From a checkpoint of a small transformer trained on Wikipedia.
Training: 102M tokens, 6899 steps.
Each number is 500 + 25 x the weight over the matrix's rms, rounded and kept within 0 to 999. Layers, rows and columns count from 0. Numbers have three digits each.

# layer 8 attention query, 128x128, rms 0.142, rows 82-127, columns 0-63
475582507508497483498487494536472512432517503501506499486436547536519520452492506521476472497512546501496512485494497521541539506480533527492496502521494467532490527515492522505499499448495488
503513494439483486502482507517516488505486429534459484469501512485517490501501524495472486526494508500497532511525492482520504512516508530495510441475509508496473481506496525554501467492512484
465500516487479515503506485560488516516473500460467480515471508496457547487499526466470538457543543522486501479468480490532530440494507500509496475511468477516493513473537470505473526503470502
464517474532562487491525514472544466519519509529502532442495515486479484529505520489499514522548508471519469494510510538476497519510527528507516468459468498490486529507478532463474498483497476
510506528537515502500503492508481488467495544476474549482486514492485509545500512527496499459525535485534515515495561503520525510497503487477508483509446491508533477525493491496544519521481516
477454500521522494522516479494466471503475503503516504473475522547445497484537481455527508495512551521449532458539470482498477541539480496489492472527498509527478524557579562506524538496474531
523482502474478499507491515527469494520545478502527508482509490494491506503447502456483436454451497527523489521493499486475471486455508494504477551507502485471493485527487492518519513482526527
509455493472490470461430505502495467493523552501532523493540500490496473499490525511502507576541503499500474519485505495530521472491504454501578536511491509517492533505580446458484511483507478
545453531515489489535497508504511513467493509485492519554479492545516493530511488541479515520471510505495516507476516440463531518522492485519542520506495515500508482448517513480514517520479503
525539551496527518511502503457520440469507497492520542486486499472491510488471491477537486534476489469489481517496536538508530488517528438504527505497477453474521521507540473486542487534503499
489499547498471525518519500496514507477498511524517477449536461458493489489437510550485510497501532500511476450485522499495459553432460495482476527455495507500451539504545551502473480498511489
472480505533456470517499513497512521509490467468473488502475436514484511538492509523505507466472543502449536488546487479479514451490476483495464564480524517482418472520474452480454467501466531
495529548481532447499502489501539498552530466510510510467477509500479513524503492507491533473494497509563467468516515481496474498507509532498482491513503506523486463489507473514518546505539522
522452498496468473507496521476489543462430481513472517495485515511517487524479507513527509495470505553513507538497524512481516512501474516467520455511489570473490504505449491486512512533448514
460489502496520477491491448531502499492483475464502525501498471483527470521498478500520527489464505551508453497507504541527501515466499499478506516491486515485495522459517481532524452517521496
479475553494518470513495550456516508479523496531516517536497471482499515478488525514496508513516505493547535548493470500522494495479493443477475473483512496515485456528488516523474523473493519
479477507499507524486495517461511550565479490489501449509547500500485494496479494503477515530498489530516466532481488459510466522490470500513544506471494458493449497519518496499516526465498490
514488449479554521508553541479516487523497446528494477497466503512487474492494507512499519488495518499499548529488468462519507518530508462422508530499524487530461466535537516503467484504483506
470527459511481513474477514504445450454467528471458512483528538505559515493508516458543493518533481546478502498501451503511530489531471466457473510511517519532494485524500528514472484454571449
482498494460498535465467467482474509440515495531527466508540480471491519487476468522462501526492454521474491497528509509468493478515505476490491486484499452537454458470526481470496457551528533
490475491480490535508454481522526502484495486509510498463476476522494482468494527506488563509514506506576527448526507493491491498478491434468510454521532521513515492516499478464483494475455465
472531509470455478532473500509544507497488524527471497508495481487497490509481488473531522502491462500501489490513470464480504496502452497492484503497523498509499520512542485480517518514507478
512480510475439547483507470497508510508509533572507511469479518529491486536508495494506504488494513474444499468468506462488522465501526483475523548467484448512517470507469510536497503462498463
495525512475517497451516512490488522495539508506496494523502513515492497544527454519486545496512499472504501539502459485472537482491541521483502517482460507511516485494500502492504544453513503
497499525484491548485485478493553504551513534529489492441475498523500538533486498460480477544511493539506541541545466546458478467535536522473480510493499490498487526486503481486495457526543496
476497485531530544462512492490527513504504507485502510522476522449491514535517551489494518477514423518505518494452535461453462468528500515527537489534543492492459463477513510494462502527510481
523466510456498493486461514507464450499494502501496480537494494491505508536517495471476485479469464487535485482473498474501458511456439480496524538505481481440519498509436489455547466450481472
499471534468526486485482543511478486481502513472562524460517508511545499521456481488489520534493424483516511488537492503506488469497480523527510515470524476539471536440497533540489520497520484
480532531518501488503478450436512478497503459497491512479489518468528516496508541494513484551514519533509497512519504493505522536516494528489529546492531478547519496552482473492505473479469507
541510492525487522497469557522471515492497531504558511537514508524528495485496475538519493526519522513529486492480505503521520524509531525479497522471461521467465568484517480507517498510501515
490476566555498481543496492487514523488499496502514511497486545538522524506481495435489488490488454505535494493538524471450548509546467494543485535471508529511518502511530482518463497490488501
518493492465553547487504512496477507545476486487525544433501490522512482475536545501527495498479504480506477466466528499465489532465495523470519554513525506483489507557534505522460523501509484
479502445500538504506493518507469494493486540487490501518468503494538478492498474491507518496465487466500520510522480521491452492472476570502520489490520495516492494473521500485538530492522504
500538480472458503510514461474468495499500508491496506527518536517461527502553502532531503499500478478493510507482513496477504526533495504584464511486482505464499516501449534523487458460523503
541478532482459471512522490476525549480565547516549497452530464497495510497517491484441525488463476517507526512508448527517472511494534483482483509498488550504469496482527497470464486505530470
465495519527486471529508466570476482529470534490500442467541532519511502496485449512557504515547492477508538527481490496492497517458525508495475492550449497547488492502510495542530472505468491
512486502538501526519483456461495534461530491556499537465517496520491502479491491411488465521529522491485515522517528487534479532481500494563497479481493499452511513528475487496508519470497551
470489504482467553461490491501497512540542516484486473514487473507459498501488456522503503469551511457486519484467501492484530474496472482440506513438514523516527444500523507477523477514493478
492509495491555483519531485497503465488511515509493493503499453482526489479478414515513480523476493486507501446482458488477501513531495539530464506505478515496485480514546509511462437496511482
461494491483483496494539493482486509475573490443527509537516458513505518485509570489476490521498522470488486474490458479494502515489523523511493536511494512452502499498487462494533495560467492
528496489466497503485551537531493531494496477514514544513441519496475521534518530505526484530477502509476514488510489482497481471528475474489520492510504509511549563502557494506483515471487502
502459507530488520477473460527506520504552544489545467487469498495520508486513485561493551511494488501491501504513490470509504481487492488517536482487557510534560511538528534527497512456514520
490500494514501497520540555510553479488472482514500490483490514473530505472498465532492451522473495497487457439539506531516497532451504487488552491476498529456465503474520564502482494507531523
534510457539522466447527508489511498484502536499459492493492486510505502497492527526485502484499541508510557490496486479500503494451488496557482491489532521519539435471434457467505491478524504
510481467548535464535472492493480495499517512444458477519497518513479474505524481481477509524509512433488521509547556482506455508490519489471459493488540476465499493526494492504458502483501457
541511519515477546440472475476494464494506487475527493502496501485560527510508469485489517478482495516544479519521547497517499509463510475548517514516498484502465527488470468526494507542453539
# layer 8 attention key, 128x128, rms 0.145, rows 82-127, columns 0-63
475528494505489489530537508494495506526515488516491469490483486493498504479517454502496516493456474536511478491518481505527481468506539461499507536521499476515503540452512506521494468518459483
520494495475519497490503497513500486531492492503486449496445499496511489505502534505509492485477511489491493497518534516469522484467523482545506490533488475527528495479541513532498500447523529
479492490476524509505484553539493444503494451495517456495509539489530493498509466546492515504511445494490519478513479544520537487527506505566498528508491499492479450513458505460482519501535511
499494521495490499490492506514490460530509537508555539451549510497547471536508471509507503488469457546498489506482487502472496490513483483487506475470472495444532549483494477532463508516519533
464509518494502507525530495448514471510519474466460470467511452494487507527467519527509454475521513516484526499508506469529442508541475522556484514494524470494490491542498536463517463499491507
442515502487510481508486502499510514469530455434517522497507509518533512481438540521485545520486496475514476506473513478472494524522495482487496450528516499494518560487539535527510527486521501
568481470501455495504474517507526506460494524467518456527506519527536513535482501508475510521527507528509466474482495549468512517470494538519503468516492524503490534451517473460474535498470474
475490507536532504463518556479510526507497527499519486506467515542478518480496515516520499501498482508536546501467489485517468482514560506496497492543527466468500507520502472471498519468549480
486542519514524519506454540487483499476482540505480497516535543500509557508545515514495492503519492511505506512467504543499531519496546523519516484507514496475473510465502513519528446501476472
515487490510478504504515475476525526530455492475450472513517538489489478479523522508495518417522507508527534498536491442510510523498497511516473498497513510520515478544521487522493498500500498
510498483511506489470520476523493496452457457509557449493512466486506478475496492479503515497569530509448522502515490478517497520522483504532534496502453555504537534443451461517481496551480479
515498535469523482519461491494474521503462533538540503532483501466539534471495480491471484535569519513491541451486464499450501525485518478501491514522519497437489478504498509433467494485491531
484512483543533540496477490479480488463531465477513534467508494545499502509520528534485500519509492540478472523487505482473517489478472512515485507511470487499540470474526500492468499432495500
488519539501503506470458483529492437489503530500478499491489509514503489500479517506497503539540502534531519501495504501479473501471489556507486497504492467457487493480540539490488461534509512
467445517523495461473506472473516446460475464508553541500533464526570510507539472523477477532546483498485484497502502517461517498526485511483487502505476527475491513504481488512519477480530448
487484515506496456480496478485453491496480526503481522482474488506510515474486529494474487495506498488490498476509535511520500523488482514484504563487503476472516467477510480466465481464494519
477506474509476489565473496513525501468524527486449495497470539505470492500440502497547533507518501463507492498496501459447481505481505456537536510482487530494496484493491468476512519538536517
527538478492477416505479529518549490526486508537485548525539472486514488487511492486535478471503469504486500514510519513491500551518464531541502490500518515456452505481514497498501462462447520
475517490516482548465456520531539500514469496499479456492470456509497527462476499495470532535428507506451494458504500478527442531517474532446457506522532478542502503511492483510486534490480528
530450495573499509493509481520537481505505456539480521492480533484484501516484440497513491491499520520468491510526489495500519482467504510502502498482547484502490475506461489529496520485448484
492475514481484495493555578526530482465504517549489522493487495507476502487470499519507496516504508514483533496500561532531503493477540481502487494556476490480461505503481497506526489443504474
560512513541517481461503462503490486486523491518515511485496504523490524542488521522484503533472478499461449515461496507476519505471524488533533486558479478467504519503511464492467503490518479
526472474469540468510467537516523508513532482532473439535492565502560521465512517518506498507494490481486500547482487541540530493511506560508474455491485525512480487538517537490523492515469494
524499540515506479513505531492496519530525501504463514497503530538474509523504476506507462481528522458494454483494544504490511493515508489455510487505493462508484497507514491447496460532520531
511490478469541533531504514514511502479494462539506498501458492486491471499500465492498521498496524510469523477489478505514483505448505477465486485466542473504516511526467523514455486471493517
452483478492563521521465572557485449509516502493486461466524516504450481529482479537470509485535492456484469480505472511490507507475488512515488505470535522513471476518486557504496541519481495
523510532481498518524538475512509518495477524520440509489468522535497558482488508532507503506470485463511493474502526529477511514502495531461484503482475530507468504511440489526503517473524485
453485510527508549499495510546537533522495486513472487517477454543500484494507513514492542440503518523472473491512524507471501458510504481509543548538512485483551492464503468494457465445477488
495472494525474469527503530498485494496456499500461513487438489494494489478436502485503496510451501500492531506503488491481494511500478516513518442522507497532530474529523555522482534483502519
486529526525475497519537508500487525461498536472459554541481467508497514449495495441498534477496528523429472483477504457502522499528506470496473493500484520541432484502528481544521456517524504
496482525488518474496555500491474493477505510508451500525549512462487491521491500531491527556503462489512449517496497504521515506496529486474498522511475484491521475490494521473513520492458510
496504525467445529500496541515536540525507480480475505494485464505516465485496548507490451463518509477482505502502525511500526522495467483527511454519485544497467498499492497466519549514513539
507519509493494526539451543499533504544499492475494552510505515526481513529483515494478512484534484500462511491498499480463523498505519485469527485509516488531526477458513468499493515532507466
470484488520549505497481473499538530526503531504493481488537507469517477472532491448517489555493494483502553474505483567531491473492488516539501553450479521492476575475549478479486488507475501
480475526499495530488513509525506511485470483535529493503448491485472483508521509481521489483508511509464440429519467480478489512477512474540508504483498521515469508531479525489512489510498505
492485511515502506462458499512490491425512499433462471490496470505503483507510522510526495524502503483521538485511528496511446516488479474506484517516522494515458483540513477500487483509477475
444501512492450483509525477483518503505477521486506490501524513445538511517526490510495506513467502524463531487486504546458483511472546503541533491500487489514494517519516527482504496526460464
530472489517493461487450495464510501516550503528492522505531532506469511484504489496471519498512506445520500498471455490493464473488493478466494495551478576499507510466465492491524457475497495
524516475529472506490481514508492489501443471487556522564497493486491539506460490513499522479467487494481522512529543522526553568526494483515508539504486481467527470472509467526521487523513483
485513527515555540453493497481496529475442494479460537507489487498507499487505520460460478513484527472489539489509446523501547477490511520506477485520542486494487519499514489516507501513509531
468490486497538485530505487483485489539461508486516505495530484488505501488495480519498470502471480480529467511470518513465539495486533509480476487539483497495522544492528533472497511495484499
472468482476523526506500494535536506464498464510465528455508490487446499481486515480490515513521484497512477523485496476498494493519520495462514493517518501512488527491526474498488489489504489
516525483474484509503542463494477504528472486479522477411522493515520529505463525478515536485535507483517499525602488475507484500503503459475448513480494502478489481455518509498520497492506505
493512524521519483509465523509518487559464491512536512520492512493523513481474475531485480526499473528569519516476495516542485475497466504486541447506468493548492470450473528460487508517514481
476484504502500458543500530487479501452510504485502563486503546531531529480400528466428488535489516530514541510515518489477498518512526513491487511500513464524475541503488487482494503516531459
501456477499484532511519472520449521517534455490431497513446514487485522539481529488499516497492521548516504498527492455542499482488485501469511526472505513474468514519500514516522533512508532
# layer 8 attention value, 128x128, rms 0.0855, rows 64-124, columns 0-63
519481483486552514532456525527458520507472523490540534513492514524499494534495506496427460508502517511534499471514531488521473497441460515531520484484534478556484489493477472522516509516541469
525556511536521513481505513536464486522487460462518505496494541553522499500529495474468460511509486485478498496491501491496494491456504519499512507502485518526491478533470480507489526525509474
507471499525453520466531447470536481509458494454504495498495503512502482512501483483489485522463482516544482491457510513490506504508508488463496469478458485494525513523511526506521497489532477
470509478507479526511491516477482563485524519475519486501544546515525506462522498535527495507479503497492456548510491500456510475532473519485500515472535541477518509477479495507517472488517483
518547491528535484475484487509521517507486482487482515519488499504505560537498480495531486504564494499464489489482510498504528429470540531487506505507499505515494466487528509505505483462519474
537432539503490496482513474452493478521518473549492487475512511514470479515507553499531503525502517547510512482527502470501472502542511496518521491446472444473536487489454515514522528472515500
485511531488521508484497530457491491494519492544507496513470492481492506512502483459536511502537461479443489500465507519491527518497515535525461495492499515477480515474469501500527471513464482
448493487455540526455434553490535463477489479506507518470483473499531486524548465506530507472571513466526529550493515517498513509489466490475483513540511524497479496529462470468499498493482484
514507518544492488458490522494488479504462477477540521484518531469523527483481517482481518502508515493495488502512557480537477522494471521485527511482483495459495510514499461457473516564494513
472504528492476522540468519501519466527491516519499499464491518476528526497546529565509483499516492497498514506499509488500500488511504481522497514501525544534482500471472481474498461465476478
511479489502504542569501499462490436507520495550502487496478463503480485486464473528530510473495532512429534458447482524472528517490499500477495482554498524504533489509507507538491499506497517
471532503536523488467465477520469480521488575522475542470473454516485524528495511502473493489540532546507545500468509526500523456498476469546517505464544518482459505508544505522491480469512492
554443532467521488491492463545497501493553479497537517544516488549504544516478488467536493517495467479501458484462551453502460494503521496490506526517513505466518488505491477482494519516533488
537511469501524508464549458573497502510465511442508534552481470470523512528524498519525485510545506532544475513496519458519522504499535481520487500509497531455426499512463517473555520512528473
553450482490472482522520455481506486470515512509489513520501486519473492483481505488522528515489491532450460509509477479478507511562530494468477541508490493491509500520509509488480499466465524
475515504495542499422518517491479518531473467467466482516502532493490505525485479466505497529496524549496538530474500516508514516514506509496525534501454503472490508512496512561453508491502528
464464487468505473490487499484517501501501494473475486486518505491481530521552504501527485481522487485480498533473479498482487480489502435479524520508502490527498508512487457495496448484447518
485465528504448458488570487511530512543532535483494466466516494505475483510456547467533498449502464514462499538485496498465525539437487474473477488451462485482455555497526465504514518519484486
496509491462507482497499508466505507521524537522506511480469488480483464510517475488511522518472511483464532527526521526480523490499501490489508497506533467534490495493500517520502472452482553
472455516507535479520508486520494455541532485524484526495538492454504469504478553473460490469509504487522473465531485527538449525504560517506524543507463516471492536523520500506456494490470539
524503477475525540506508559464534519456446486515464533563496514536475557454495507513425482536473470491515519546477510463510488471513504496525469472500522581556429527503490523426467459518496485
523530451494521507543544499499520495462504463489493493519562462484511523472536487516589529457486505488534453494535482504510504458466518437477502499548467475471488543521484526460502506484477492
526466488487518546513461483521503477486434527493584494520505482477470483513499527503523523489483491473526465465535479502544483503483508487520504483541505496527502482484523508525533484503485469
498497457511490478536496513532525540519528525506441533510522515460502512512489510526493457475522532493492530549502499518479484456436545507475513512481512521503471516519509505526507482505540494
550492494493490518524514509533451498471536474486507483516447549532533521524445453499499491505489454515467546480539519493472509455503545481479471531502500502491559466485480469500494535511484509
495533489477529492535498526478568537490477507541461526528491481508484523508505510501524498518511552463510528490519527467543494525476498520483461491531507496519442496514520496531471527479530473
513519481473503505498570524518429483561495489505515540534512474523494480506473497519458468512460467551455492515503510476478527545515513531514514550544490543509443495538515494476524476488532514
511517466531536474486522478514504524559549508522471536496491474492527498525480520503498506523517518516444474495517529505503520501501507499489493501519537485488467552482509468519480487465472496
485486513500494520503516486473507514491550519482551466487533485511467493512482510508528483485470513506547510501475533513492498485481476534491510508474514462460499520471495532527523516447561511
537469490493503468508533489540461518530503475538543487491510548490544468504479495508481500540501494502450488494513516496506479486504557546501540522483482516488480522546486527537484517497511475
519484506534483487503496467529512533504489524465509535506498474480491451472481542515542485519495541479521477496510485510487507471467465465485529463451497521479512496498543509507535473502481514
473519532556507509521500488457530483536494516472489497500496514502496485479539497495489466501466527512496495541440515534490508507509484530511508502479504469492444511497485513546517472484499489
488558461537504491465446495467471520522443462458512461519544501474482537508502514495545492465550522509514490444498443495533524493496509484492489484504453514506514470493490528523502478512527502
470504495485520488484494479479478511502532518529520465495512482494474457539506497519494515522499512462489528524523474535520521466496529501533470508519507460525454532460541573520557485477498466
511525479488535475503458482523457476488484533471495479472494460483507485520500485472490510478528513539480491509498520530498496484490512465517490468467523445492527500521496512488495497478474482
490456505486466506523481512491511466544506495455542488516505515542528547484478460515500511512517511506475493462499502551498512496495484520508522449476468513509483499479482504521508513498483449
478490493494481502471470568571550506479487526472493526463504485527491522506537489500520540513459483465530507534494457444529515499503474484529492489483539501547480508508511454470499486555464480
504479521498501493521519510495507499490455504509494474478474484514508470469494437533509516501472517513503478489504519519494495540543462514501453431489503479425489510489452495494521517522548463
485524498521477536523518515496547514516526504507487553498483535510541532485565519516482492497506524511520477495478512484519498535502476538490548546531539480508487502491539519494496529494528506
490498525494486480523528473484469540487481504493493482481470505467516465436519503468454463527519493483501484457527488523489479543521458526525513511462476515484516495502501512525472505525509543
503477526505477460529469474475513536497534518502493472498523490526516541443493528487495506475503467481520501503506516515490494491519461475482500487494488493495516514539458467479465500489473532
435549544449551532506525504504501536503511475503475522565488512502529492477510428454489516544520482521499503501529485498501551492514463504503481496493457474486526491461517563485504514448474506
505516497522478504504474478498507476489459544511490543495512509488488469500519534510528497492438495489480487560509511483517491489550521482512500481469517555482487490498521522497500488503503455
479507463476486581527545542505497493496508516489458490454513542525509483461505494524528514494495531514450524537524488463448489454468466527553526487463496482478547458471456507495488488465515498
491497480452475511536471486507492494520539522482494510504499484496530488531504481520521430491489463493506536511533533506476499490505511489485513532527516542527516466494508515519511487462548495
516511496530498490464509482451485502516483495484505487473528492510486540476496516434541541503500478466418477506457512546504457522493471530472506539534487488460464527540492497504436516501485467
500523481505487499525489500485489499496490497549473527507523500514505474496508515476500516517522519513482475512519493524533491491510499457496543527491492478545473531543540533528455507515462475
497513502525495477507489470502497491486489473474499494508495510482485485510491467500511516525485513470453459470491505505503501523505481493521496493503455529496453524472531538492471515533521419
476479485521492512520519503492488457507526486496515453503523496486450461452500450521494494426508531550469479532472449505486529513504490532537502562521487464508464519470501513534530465480474491
521499470547516503526508482485541544456519469482492463498491506499531509428523500516505469471489507496511503503487486484519513483485442519515510498521500485517481536482503531511507526496454465
484482519495539497516516480514486507481505506459506495501522488517478484501501490465535498493513503518501480517511513463507530491527493499532513543468483489497441516522482506501485504505492503
522432533470492504527485510487500463480482486474503479508461545493496546528525499497503473509502434475493499462519549506472478519481522457505530465512490524458526522512445511471489476518508501
483505517489477519518541507492500506483517526505520498511487477541515502492468547476466509531491514445524470439464511531527457521526520532519502501531467507468486499459523454510490488493497545
493514486564480486524536490479464505543493513520499514475528528472517475485455510498509483487502553522481460489506514500473490499535474510525501524464515512486494542476500495527489485498519498
481520517526563496493483484493496503493457509460512486485511503465467471485516541501483507490494496501497520523527457539519504468456496473478477490468481510481469516527514510505483487502463505
507513522515497513493474513464531503530441483455512535509480588534469513487503466493489484529461534495463505546496527488475512465518441479485514503451478522572489481477514501482433495463478479
502480546469503534534562464509516478502486528504488508534470462466493498498473513502543503499498467524489510515522517490488512496531499465518475484482478508448493499500533525463550500494485481
533499495474467483492475509508464532518527490543530499506522506493512530456534491526493480486521461449505484526493508506495459489490495493497496538532553543510513503468501518458524485532505493
496474495494488495487471507495531485528538477513525514499519533536500502496507501495522488476467507477519473482457528475519497498501505502537515485488497508523468492469466532487466471501507497
488496528510459455534556496486542500515502489522445489482488531503509540521479496515531495507541547473467501506468510457491500519524491518500518524507454460511487488475518444488516517514487480
483511545519461507513475482481498480513512486495560503488493530514514486509474494505477505485549537494415451480474554539522479522501518544428455528512470440514503461509535477466490520493493484
# layer 8 attention output (transposed), 128x128, rms 0.328, rows 64-124, columns 0-63
501506493476481492488513464473534485481498526549502507484504520521504451462493538490524502500484506442458523466508510527495543484515503461485461568513504497517530556560498522495454472447507533
488468495506506517491467497437521515509468480530552513469505449476498428529507530493510515480477508479500471484490510493522474529533481485448503511518486470458540511508500521506463513474495516
501520496480487515533459501519471508489493526523502526462513491487505512509512513532513555495493465451501518505528472520553466524510489562509542535519519528475495499454528439540473522511519498
501497531479476521480546530533506570507495452501485488519467497495462492460499521512464455471516539542526534495487522509516465501471501496455484465517480491451489518507457491519469555547504491
510493479506499532538491558458496530510485472529501512483507501513482439475489524494505456469528499489486468482533476491504523526541514511482484471483495475485493501513464547488489489525503480
472505483492508525534492464542530473473498544553503535522483495492535545478490476518514498508499503469459504517521487535513569450471517514505497511488552517516470490558543493505502454513517538
513509516488481467508530502518488548507485468481478530508491496499480499475484483491525482539540522500525457532511498474510502497536490506504496518511521490529526474521486521474520515512493497
521512515461456435546485488501480502484497511491502447524508535462493508523459550460495493508490486503470481486501535470514450549483465464552521516521507527479529528482493462520483493525520496
495485506526507494484507471499482482522499516530506489518483455477481459491491506484481507527480466494483486514510474490495542517513510473511503516530490514475508520513575543459512465465478512
517499498505478494471499495489504502505558532519438491482506520493480519481452472465557467515536498527486473501490520454478510510477487449486505469496466462475474468499506524514481494513462527
519513532472490485498485509529485523467479541494478529501512479493480540524487478489515516557507507453481485543503545449474420501498471480518519480482491507493486517470507501494548472512429493
509498492492469466506525545515526484526501462489494485484515511450504458490457487524513503500489488477462476490485501475484480484517506514485511488538498475513522513493502523466503477526523470
413523505480514527560529526477467516491461566511528504519449499454495526507493511474488529501494507491448504489472479483516527527527507533522509472547532482477483508532476526546534456475458519
433482517520532502524495537451482476504482526543502456474513569529528492514469527487461502477497459480489482513515496463507487517540445486546490531493529513518472549476495481505452499473498483
488473520537515523495528522538513531524512533466494519509486526486516514521531494510486492528526540505533531510499528534505476497482498528543489492463510545483477496475475481505501501551483477
502492465525539515540495472496485484507492497564534537503521474520525487486517495498500511478499501481506535472503511459521528503477514470481506434488560480498540472520513459488522508476526485
474513460481497450526529496521472490476504494528512507515500493526519532479469513456470499494522510512564537487444477492504515519479463500539506490517498490476498474515477512543523509497542480
465526509552516496509462472509501482487485494477469538566485479503486540506503459539493499536507496497501472504466505536497500494534470528502494499505523565518557480473527539446517471440504491
503502493523505524474503506540483472540524468482498494547509519521463511507518470532526451483492526487502526505489487510496542497454496482505521497475452533499531505469471497444514484483526464
540508479481488474485475486452546489496510484510494487463487540478520503540496432503507522553498456565526527461476488470530530505514514465516493462488523481529534420507514507486525503519490485
487531527515468466570535467461477519492510519496499524420511523452521472513520519450499520502515531495504498470558491559509506524471556503454499480495479427504548536543481524531455517527471527
525509512499462478493472524462518523466472512475497471500522537517535543510528525461411458496535499499489493483498488506481519510529511505516472555442510524444485478439497499554525496536486490
515512523521494473504509494469463528528509538510459509521474514536529532478504483538529488531542492470467485502510537487452529497512509506529451556479501491544474489502451482474483539513535478
507508466459486500519474515504528462467501439550510479452528567516485468498515534453453482517508507484512515452524487502532494493512449475480492486448521470485534532478484510535436474509489505
457484510513511466518536504478492521514463500492556524505499489541483487473505553460485494521514534490533508532452524470540508511513500490504510488478447471508487504519510521521513513467440514
512528488506497488483487527520491473509531485488501502513524530508537496506508487486510499478524511495508470490583484528440496520519506503483474489484528500562544557468494521494477492509506517
503520542530516494517476468429585490455470535520492500437526493479530496496555496495506525476497556481508540514504505476489489483450525496491506446499518471484536511516519527486501483472488495
500507482467492503528523553523521510529497455502493500499485527520460498511486475536456468499492529514578514510490447485520521504504507473526519474493490523518516516497473541449519487458502504
496525506497461508497463499530529496508485484508460507515509507497495515450511505561501480522495497482396535520513474518518531477489539524477481487489548527483512507496496480496496496517493515
490483494465502532501444520490524488487504501500521488466483472485469471497522482499507470504510521476546516531506512509541495538513470482445526465520512501473542493458493518496517502485494496
503504517496485488501505510510461462479486472505496487501436474506474536531463486526440507476480456493476487520475499488513467505479489519507516513507513472484471524471453542492474491498498459
518494443479490507449518496556497510535500472535457501490517501497498493495491514483509523506490494470496509456531466468514496486480507504491487515513532486488502485498490506505451485499519525
456460511517524482520525491493479509489488488557514496506528482562550503460473527507489511494515494512478500525557500448453481502523490522525456487476529468495459524530498476489472559546527499
481493492511520476524500510505527457502476483483487490465523515548529524470539481516531469547519546498490523532557516496491488508514464495481489489504532527523488487503481462483525534523555484
480461476469488499486496527498497493456507491506499486505520524554465499473505526534504478470489487492523509456454503510477564510527490470504500536504461508516485481497486504492534525490492514
493506512484473509511494515495476527522516507508466538499496501472454519468479541496498453543528473498470523510513481485486533530523482499466438507494524511486504483509513476457493465482467494
468503492522550500469563476488490474525557495503507499531492505489549516487501524480516479494510519531486444518503522528495470478438527522516486492480509492521496454498460509546481516486532493
476481518443504509468534500517499540490557484500464445534503506503537546477512513504501477496499508485510495479551508509481527484475542530513499491505540480550501494510536458544517484480480546
558505468504521569464503488500536489537521518492476493496496531459437482516498496469523488484483509516475525491516497518524462482504539486495478488489479529462524503494474478515441478498512546
493469489521528553414487520528486439542565490495509476514496487516473487538478481498537502499473482525510514540486501502504486482467520489505521489513486516514519510500500489496505510509481534
445521520492471500486481549572489510498516482465490464531486480466497504538455488503487520483474495539491498497473474503474491494503494515507514521545462542494469529462536552487523491522496514
562500469517450521485523535504498516476510516486505512446509482478501466515495528442534504449506528535522488494483543458513468495499523521497538511510533491470482480540520474526530521508531501
563493509515486507495526502505539543494500499492489514507505510469511512491539497502460508458505522493526478446500509539486533483503473511483504505502491430494491500496485495497470517555530491
528474516526466487479450512521522535509543419548553548494490509507448478501485533514518480478528524490509457503434543489500538446494506448454526510456484512481534530476518436496501528560488534
527515500510484527508466528492550460505509534509501491502553541508479513488536546485491492479500541506449537508462490487532506497480470499518503462461480455468504530488478480516463497534480513
500516479444490560473517529522503527562554490505507504534447478462486504526540501557473450504506548477510524501463457497505537491511543499518471457495523532463593503483438489447570532480522505
526498461489463502474502510524540471471512515455484537451523491493491508511536519471472477487503531465518520470493499505525521499518504466486515553504530486457512491466488499526512487509518517
511484484506542529469524539478502485499521536494462480476513482515519528507541494492480462494497490493502520512541482521487507537557467490495504489538527512476488500468494463500544475503470490
524489486521535450499455492510513550531490430463468528466523507528477548496501540512493545573531505507539513495501521463506487452494503495526470502507549504529473466505476458476529498516508533
519501471488541539492467525495504501544503494453498478537472497519422527545477544476442508518478510541524486525481483538536444488483532496529469525485470511500477525508423516496481488497513574
463504511541524460465507523482528491528479494497490491524480495517550513505486519516483517488506488515469493520499526524522501481502502483491466482529532509526512506489488519504528517533506496
494490531500488458529510506496499500517516532540467471496496475489523499468485463495528469511507484485469519534479493515512530537542490517480497510525421468494513463493521491518513502530476473
523534494522505522489489486521475509553502509479515533536491511479489475483516419464568491543570503525495521491517469487450531510513525520477501497472506528500536508496481501513470483527450502
506482505478501498462517491536535515536499463486488499492434479516504506497465502565449533546501500490530507543501465497544508467496533519500481477512506489503511527505499503477511531500500506
515485494505466456466511505474477496487488457531496482506518474526522489516505473503498480511487472502519486473488548492478467532498482463483503502516497490504534471485488532470514538505511470
524488484559488484493542482530469536523523492515493551467459418483532507501485530536478516467497509469505527484521484552524561542494535510466497476531495463447534534499504500465507524485534476
484538512514483480516504528489485482435494549527459504487483521513515567499473498470496518479516480474492453519483514473475521478507499529513510499516498479544473506489528532502528505493489505
446501534483509524537526500475477485503528489453514455455474507477469531505493511480476470520488556528478531524475475491516505520492512506523516479522473454457484516524479516520532512487488520
452474492518505520516525460495499514533509502509504496517500513448510534509493486472525523535502517528467513486525454484514551518485522528530508511473538472451513496511513464520477449489501513
523515466504552477495469498539521495485486523493503539514450466513529501482470484479461524494564493500558478515513451547490524487560468522478443464519524526519488526501533538515512461480530487
487504454473506534467515499528496519452495534513477475469470447496521523467532508476541502518520503515554546484544486471470539546518503484532524519519538524467466543515546501500549491436470510